{
  "num_hidden_layers": 16,
  "hidden_size": 256,
  "num_attention_heads": 2,
  "num_key_value_heads": 2,
  "head_dim": 128,
  "intermediate_size": 704,
  "vocab_size": 512,
  "hidden_act": "swiglu",
  "norm": "rmsnorm",
  "norm_place": "pre",
  "norm_eps": 1e-05,
  "positions": "rope",
  "rope_theta": 10000.0,
  "rope_fraction": 1.0,
  "qk_norm": false,
  "attn_scale": 0.0884,
  "bias": "none",
  "tie_word_embeddings": false,
  "parallel_block": false,
  "init": "uniform",
  "init_std_qkv": 0.0375,
  "init_std_o": 0.0,
  "init_std_up": 0.0375,
  "init_std_down": 0.0,
  "optimizer": "muon_variant",
  "learning_rate": 0.00553,
  "lr_mult_o": 3.0,
  "lr_mult_down": 1.5,
  "beta1": 0.95,
  "lr_head": 0.0074,
  "warmup_steps": 200,
  "schedule": "wsd",
  "decay_fraction": 0.605,
  "decay_shape": "linear",
  "final_lr_fraction": 0.0,
  "batch_tokens": [65536, 131072, 196608],
  "max_seq_len": 1024,
  "doc_mask": true,
  "train_tokens": 944000000,
  "max_steps": 7820,
  "dataset": "wikipedia_en"
}
Each number is 128 + 32 x the weight over its row's rms, rounded and kept within 0 to 255. Layers, rows and columns count from 0. Numbers have three digits each. The size before them is the row's rms in percent of the matrix's.

# layer 4 MLP down (transposed), 704x256, rms 0.127, rows 614-647, columns 0-63
101:132076123044170116157109128068085139091142157153131143200081116128170166204157122137111133160109079084108149096162201121126171106132111091088166104059158120157086146162156182121148185109124156
101:108190082130128171147158094123095173069110148082163129097045161151127149114171140132123154085067149105132112109082079095130130096149123185076136206146150149119097103167132132170124142118133149
102:102144108144197138110186124151093167109166090091108098083159154152138106094184110106145162187095075205118131068068127118157144127095114104094175102140171108123149141080094134146161140070156152
098:095153070186146191167106142052157099112099102081133099165119126103126172131084122131083116131158094160154150137027137129144112114114189139146115113131073084129111095103081169096118066109156131
099:149074172078181121075139186175107141118142071159125150164121153130166127096067121136096124123174065143124101110047135087177154151127114116093070080160183143135142120124133164113180087111172138
098:101141131110118134167112108135193188106134137096138174100161150166115066118130120094158127109138139152123078094144150147108127094156154125156120158177128130127156124108186152099162144142090097
100:134178128194033136137168107082165083133098126160167105111118134103138146196124065099101192149148114028119117188136113161131045130133116155053133116173146129149130136079096170074106124127103139
096:190126164099124094134119211117138147117134161163078137175083120134134123115171122170092191129097087192196138146167113101131161132105139136083096128124161125207137143142145166084071152125047111
100:108171085107142091159119134145130102149096116148104069121105159129147130113154129140213134145070162136127141131121137171070126111134045114126131156120101074130104132149141103148132093124202125
101:139129130139078183163161074137161073138141101134119141137135189173099152128154116060123109092140129118162142112112137099085173117101101132098103138090115150147151094130187134113129182064086194
103:180105050156129121135124164125111129027140082097121122119119129166142117159105129135117160154060145131114139115077102144157123124136154133094134059113092120147165205117143134172101055127098123
103:091125131142093081125112131137193134091156161162127103146178121144183111152092090101167155141153121106130162081138179089094128098183119111118132149079086160090132145114109126100136163100093154
104:125109232137097121162188181137098161128081090172142087121152096124115077133179112183105160149169130166093082113093108175110136139165133079193187129095138123124092117144229112171088131167163113
103:104119115115116134116134149174114116139152131120162128133166114086171191141104156168144158109155132099112127168138162154093059150106114147127163140116062124133155196114135139054114210079097149
101:145120123147149153082163216118117149117085119115124142150182135151118140220196179115148162117088194200120114111117130163157143109135111096129095159178155169119083154140112127174170123187125155
095:123146113102103169119143141145117127095119149185125106110110059127173120145185154153093170119097107118116126130097153117074138142170144124089128099123196125119160186071145131137163060167101105
101:168176132150146122117118099135097132146065097140100106166158184121136089126152075126131101129114100155124177133106150178155077127145143157120138173138127114150130200130127097155122141159110077
102:132107126156103123146142138141124091148148132070123131127113169163121105106155120089127162169107180152118186076090138177151165151113099111165170147136142124130165139178124103152152119105086096
098:120119137121171119129102092229164193160150175132152104152109173100109096122121163115169181149173121118122163119103143160063113089088132104137134087137141099149145150103121180156134119106137179
100:058182142160127104189131144128139133155164101040152154058102127073204063112068166154110129098154055106114119116174116118113154112086110101148237079140125141124110145144128159118127117147114164
101:126157108114136149138074161127154089133155160164140092167123138157120130142081155189118211130102146122113136119118070078139116133128073055095080126135156102158117092110138224069113167166085135
096:131093114097140146095129182140128107124080110073163106145054103062149179111174075130122107113074140144125087137106134155111146102059110147129162146085147122127083156127075174134102152119114141
105:118099175120120106104161095133083097093117111182142158140136057117132113097145159167129121152112140151143152134121073069110122070134078126124142093146080077203166098082119117143099163108114121
097:129094195145163137082123087138110068069155127128123180139081130071040140125122125117099106143156123140159120153099129175122117115112135162139080126171108084168091173141143143100138170173072071
090:031170055139047157120087189077117145109084122105095168159174124158193126169118116104093095126109101122087087067133136115204079088035115146131115137166137167122154148133135123132165072116081098
102:100105090113076089165126083132099071106132167082105134130122150138150168113152123168151145111149161087110123074088143151134083167134178142149119161113075104120141096108174087120115169140170124
107:165101064150155158213047142142136119150111125132115129156146088109145099111044126138085125080120082152152072187155133124156101108101072104161136101128123162100112156114142121143206158157121155
102:141106148162120167150133138134111136069216148175040075136203126139068129162118105189111081069096132164095066107078157125141147129074091126155161098068122103180139123173107145088144140136144099
098:124113130131110114121127176158132141109087153198128081113135143094159107145101112147164088107133129098078131157176164182081059196177169147202135091157101089123107126081127113138138174117147073
104:169116181098134110147131133151170140140120069085151082107134189154118151037117098082126148108131118090219081107109172091102151127161146105097166138137122130097129128123166176114099132133123168
099:098183111146137118117175105083110102094125089105110169130152142129124155141129144161101113158160138174117144118140154110103171122129150179223103146146093139108044136067115106142103103134151139
103:107136122122089108052154121123137118118088156133138155146073142170116100161140074104134177122152112100120144122123079128085081113131033181191061179092194132138127133123079104102170105078082160
108:195135178155097120147131142087130122155113085062186161068126143140077070097132148169094063121110124103144128154153162129103139129112130172154151090093109161116082138095141197099135110104119129
098:104093168142148122135188142149085092076121155122102111129200116113169151137175098128079180154099161112132130151132106106147093116143107134121129146089178134201128131066214114086115143136143145
# layer 4 MLP gate, 704x256, rms 0.148, rows 615-647, columns 0-63
098:122180099150149167143128208118166140097147105174157124176117164099101161146114158123101151151140067142165117074084063139144100194117164112137133164193151163163127131144120112123124086099134153
093:087023093077127089112147145113152124157095164144113139144167187134101126090092160170137095112179134091131095133118154143134111130174146146175034130114161153112130134093175156122068143150096134
101:146118198158139103110148149120157107091183067144105118075189112118113181176112171154086156099121174121144125062106160108033119153180122203111116152108136169140101119136116148066116085134127105
099:129087065047091111132149103127128156114146097153102144159145184131163177139119113092169148101153076092079105093078126100080115134141096125070114163079110182134104118140127171142124076129132139
100:057092160136145141111128126108106123092125081142088166182172123121152174047134126086106124193104136127077098101168183135131119086111106194112115119180164110135142148115138138134148105115110197
096:093108138136150126231138142146114149107138115130108133177075135132172146145151129155137182100134171147157064075137159114104166094102133105081149129096132125075151107134121138139135167068143167
095:147118142087107149143118144133069170130157209087093168088108130128191136104109090146131126169148129146113099137130125086080113065167149155123156076148138161149135123141157150151127127119156107
097:175139117138106110108094102170132156067114193150135087154174075133142085120155122075128140148115092126155104102135088116160161165093128149109203156146100134175112140067096151098095140163092106
098:088139063154080176131082118118202126066123120139117111155163128197105131122204139040144167156120112110083146144169124123108137103113152131114112166126140165163114135133078111130101172087125191
102:162123164108103126090096086145058182144062142132165125108124083143100122162169113160157100159095161177110136122164108169173141166196125186111138139152192105130132169127162106141095095093135185
100:080051051090099148143094135106152084146131119114109161089136109184133131108116152155161188127131112161137134100161162135068076133110138187102168173105139140158093120111122096084174138103143148
102:131103145117148194150082125112149036117115135107123149138124083100144139127128124117089135070060102147131098128111146117141152132113048099137138117163151129118140152126083108143168197101162128
102:083065185131109153120116094083131138112147143144163047151128108127113080139160094111119128119063131080172149183167196136151092078172133153066115168113163131163153076086118084118128194130087177
103:088089099114146169176154115171131128129105155122189104143100115107136121181143095126157110118156126128163111111040150104182163148150089139100140127155110163132141181115080097134137148141143135
101:138109111194108129154077122143101183094141181074090127141137120046150120140100144121051171127107142147123103146145100134145156124165147125150147104132102126128118155053128105119190109102182141
097:073122126174070148098135095122135135137163097152111220138177137096145091166072109121060135151138158103085149161103107133156094116179106091071123089133095120173125122141130092162127142128151099
103:128118151131087148125074149157064169129083114037156085101179079063114191086134156107171146139093134173123156128105139124138101093168190074104101106089131094129084139224111089154148158139169092
097:109121171122125124149114142160116087186126139130085146114161188113148142146176142154080153137158143094117074115133131130148148135151122059152147189101136130134128101072081151160134149109134147
102:120147134184097169122107123153098134111066063070109095064083063069187117151130090118121149098139151091155180102126171155130128157092114125177093119114098110151105139085062091151115174142159180
102:118174138147170131141170122131144153153117129076125110181109070102124127160118070105168112093154136101048132067093109132125148160135201150127076147192102124129135116118141070113154140108112114
095:173065147152121142151138186156169098150134191151179142175126091097112145160186105162087130103144122141167172057115130147147136149101140152111154165140149132097156114148176109170183062093182109
098:178100128113153097072095115133112079125102200158048099137105126188092172123149105113135137136125095093096104173073183090144197188090145126114173109078175104111083123100153129103108130113132114
098:158105113117146114117155118138125168100097112163128168121140132175130150100132100156113087113136136165120147172149172148086215078058170141107191072179123122118152113104138141196090140124105118
097:097148113162137079156140064103129112141096145149106118096157168181150110139141086079124070112164156108125111142130099105196136132150126133106104157121149117172175069116122113137117150081115090
105:109100145145114130107150169135141178128153138168107125150108120111085101108108137157165089106121052175161160108113128137144135114136143112142165112123192130216066181135136161116115142110137031
098:145135113113116037093113144086121108090146128091112169178127091107105193108109112148142149126154158070139127130139175148079120139106156091099122110106124196147149100115101087152138088141203083
100:144164187140115151114087133139132123160122119159122109155095126132160097126150125202118094123111155167099106110110122138135158080092117144048137100137106108075090087101126175123091121078155107
099:150163097161117102153142111094150126076173120094132150128102065107087157138146095156126196146135141090055135085086056102103128142132159081148111082141098096138140087146162113132079156114106098
106:025077099086130152097136121128110098153117135104127121106143101087088120100126162155112130134095119140103122152089094161132114148138120077099063115117099094130165130109103126103078147134160155
097:150094140140117138129143105093139147144137135172112115126141090142153156142183119156130124169169155189073128154096065099140116152099148091123134120122064106120066094188149147133177137168153116
101:130136137105128101077134134164153136048120137148102104157139144197163186139149153081170156078138181113123166152152156176129133135105156148087091141170113127132169123139178078116094180066086141
105:126180133150087105115107100110086115135158093099143125126126107093150122072115186153108082136123216107121171126093142128147099167131150080133146119070139055108111166124180068156136177174134151
100:168137123105181102074117136117134121150111154176135070154192107153166162176078142133053162130100157115117125131180098106112188124137161114028077140132109192115166105147161166178111124146141173
# layer 4 MLP up, 704x256, rms 0.15, rows 615-647, columns 0-63
105:120145110071126144111120124138177164129101078096114158189117122160148089072129155139146114105173103169084125180139121126140131072156125137058102130134136126137036126131171092132145121108123117
104:096176140147223174148138168120144115142103087191074037151118193135160121127164104140138104121143088093111110084166114113109120177137165195059117198164166137104135105152118103123172148105166117
097:188073131116135169126106164124113098110072145114122090169200131170154083137135176144115143082144115130132122173163114175138191137099082131141098092155181167118141093125102134098088168090082075
105:084170164177134141097113108133143169132068162143165069137128119123142109120103130144089100079122161169153158152097161131101122173104131089133054151219162103152117188129145113086088134137143077
098:087114151132175152101127117105100122089139182094157172174155127115129125147128117142124180134138114145115192126097101078178108109153114182155116068139128175140073105165108146156105164137098120
096:092119105129145054127076148084153169128069128135127100087127109144139123141156150125135147119130145164131124079152162125110145159109113167123162116106155141147093137106135092177157164113091178
096:148110149145122103122076138119113219117099164093149160184095128124168104142123132105104108143133065140120154070140180058145183121145108121175040084120106119094102060120115186118088135116104092
099:093125059095105132161122141152085151130140201109095201146120035121175169115202146154125119109161194118088173123117104129159109180117129106095065118167171063134120118106104192121123196172148114
097:094196128170088152157139075116141098149152133159179095100081132095127143079063146093143062039056132087152090126116106079162187139099111220086183153128121143127123119129160109075159109102126124
100:110110107085194136169148143083123088122146140135141121036076173085143113226069107092130065116134108082156048147146120107139116121116149178094138114080167134139128140082142133093123076124111162
100:148122149149139071088110168149174096131128105135101084157103134141041134108122135111066107164137163156031172175167106161135129131118126122152138152087113151124122101115127110093113099056117132
099:180099128146166114095145082165097073112077050164105058164122179118134150144127117138094115126051153087160137093109167129171101128163143122129112134114109141146127107134146156150067125174173103
104:142166123124143194173106112191154123097118136110167082148096095157078139111114162116073108099128116085117122125153174163117140158091120159153112122082109148056131174179130097138104050140142167
103:075170117099188124080136166082137126075134085147169130112161154102151156180174150133124089158101135174118130124110112133117101187171079177082116124046117130115131097096125132148108103127095155
093:101090109097137064133183112162134174058117077125054104120131149094079188068146127141151164163065168165134104103123107182181085115093096084156053167142060139197161134162129188079133231147153140
098:070095097090093182093128074148131084098128128190160072136158150110176130147092172116162136139152105097152123164139108130136156171155061073167111144120116136134170118137095143148120092071191174
106:145164076171193117140144134164168099134111128161087191107047204138193150122130116081108119181115068089165095069148097107131176162119179136098193119162130161096157119107162079085146138099130137
091:084152122131090137119137132094112113145078096102121115128155155155101152166173144147058119114138140158144094132186145112127085168125140142134117144108112149111153100176138160132091191144125118
094:149088143112123154118139081206086170033075098175133181137129127160072136102124075121139158102099221110111179149071154106111119134136177123148112109183130124147118160122103147141106103159128130
099:094086113117136115172128124110079116078121146094096115182129112139157127097144084146120100109109187113174195124146151101150078146173138087141100123160130117138152085144124140128183177196131080
093:140154118111181084170117134115138132102133113123123183080105127139105081156037138165088126170176130151159142123131107140108112143085086160102102068174136124156063106118134056119166131107134102
105:156112115124129137094142125093158195066117164178215139163193100079139134120112126134134146175113094188162075196120108164088099112160075086158136127099104174110161048116112095126061124113121154
093:119142077158132071129111124104145203160091094253139152161147147149145111141161117099133120109147133114123115130128139131180154150128106110056163175115119180145122143150135170158147096144099151
091:179080094117090061089173115166154063083152116165117109141105207107086126169150067082160147123097174181215162146108117159082145162215130105132130212123110116149205070117158190158044121159124092
103:112148131139168138110062114099123116123163111119103151076145124094115133131124112095132140118134099065135148081162118101059112135108057106111156084078124131116113136136173170162125134154108107
102:143130133136120132112162087170184104181131104116147199092157135121157150170119136173127084099137179145151091186143150076134103156142055067168086137110108134165138095093182149169110102090124156
098:078082106148093111129135165152132140101154118149127134153082119095178062123135178133128099084122119120092202139150087135101107108100133119125141120135156112120127151162127116103093210094113206
104:135135093110131156123110148124098095144148107051095118158128084100125118099096132154109112092118166202102156118120121188138136168151117092148202106148125104114203168076114170146082121152141096
105:166185158134145107156121115120124098124136105135131162142135075146133088076132126188147121124119120125088119158099134101117079181095098176119117065186106092102080155131099168144183096112099161
098:172109122145047115081168125132153112087080216148127169148155157106110117110169168091184224086170125151116151126136149154130127125101059127114178098137105145145073121116109168135116140147171138
104:163086134114113102106189131157110137120066121117181117137152150184125150125120147141106175063209129127061116142083111106157128137109105126150167113095071146143141185160164150131127152127143118
103:133144138173125117151097176126101149147071148122114122138082107125150149155137127123150128160130125086169114046149142084145117150144108198131084131094134149130173071110123159123169158165136161
093:101161078150092144110083133185154171162162125156071106113101107092120111110085123152122133150129109166131146119130121169113170157122111111159152147162095124128210193115126145141143110120155146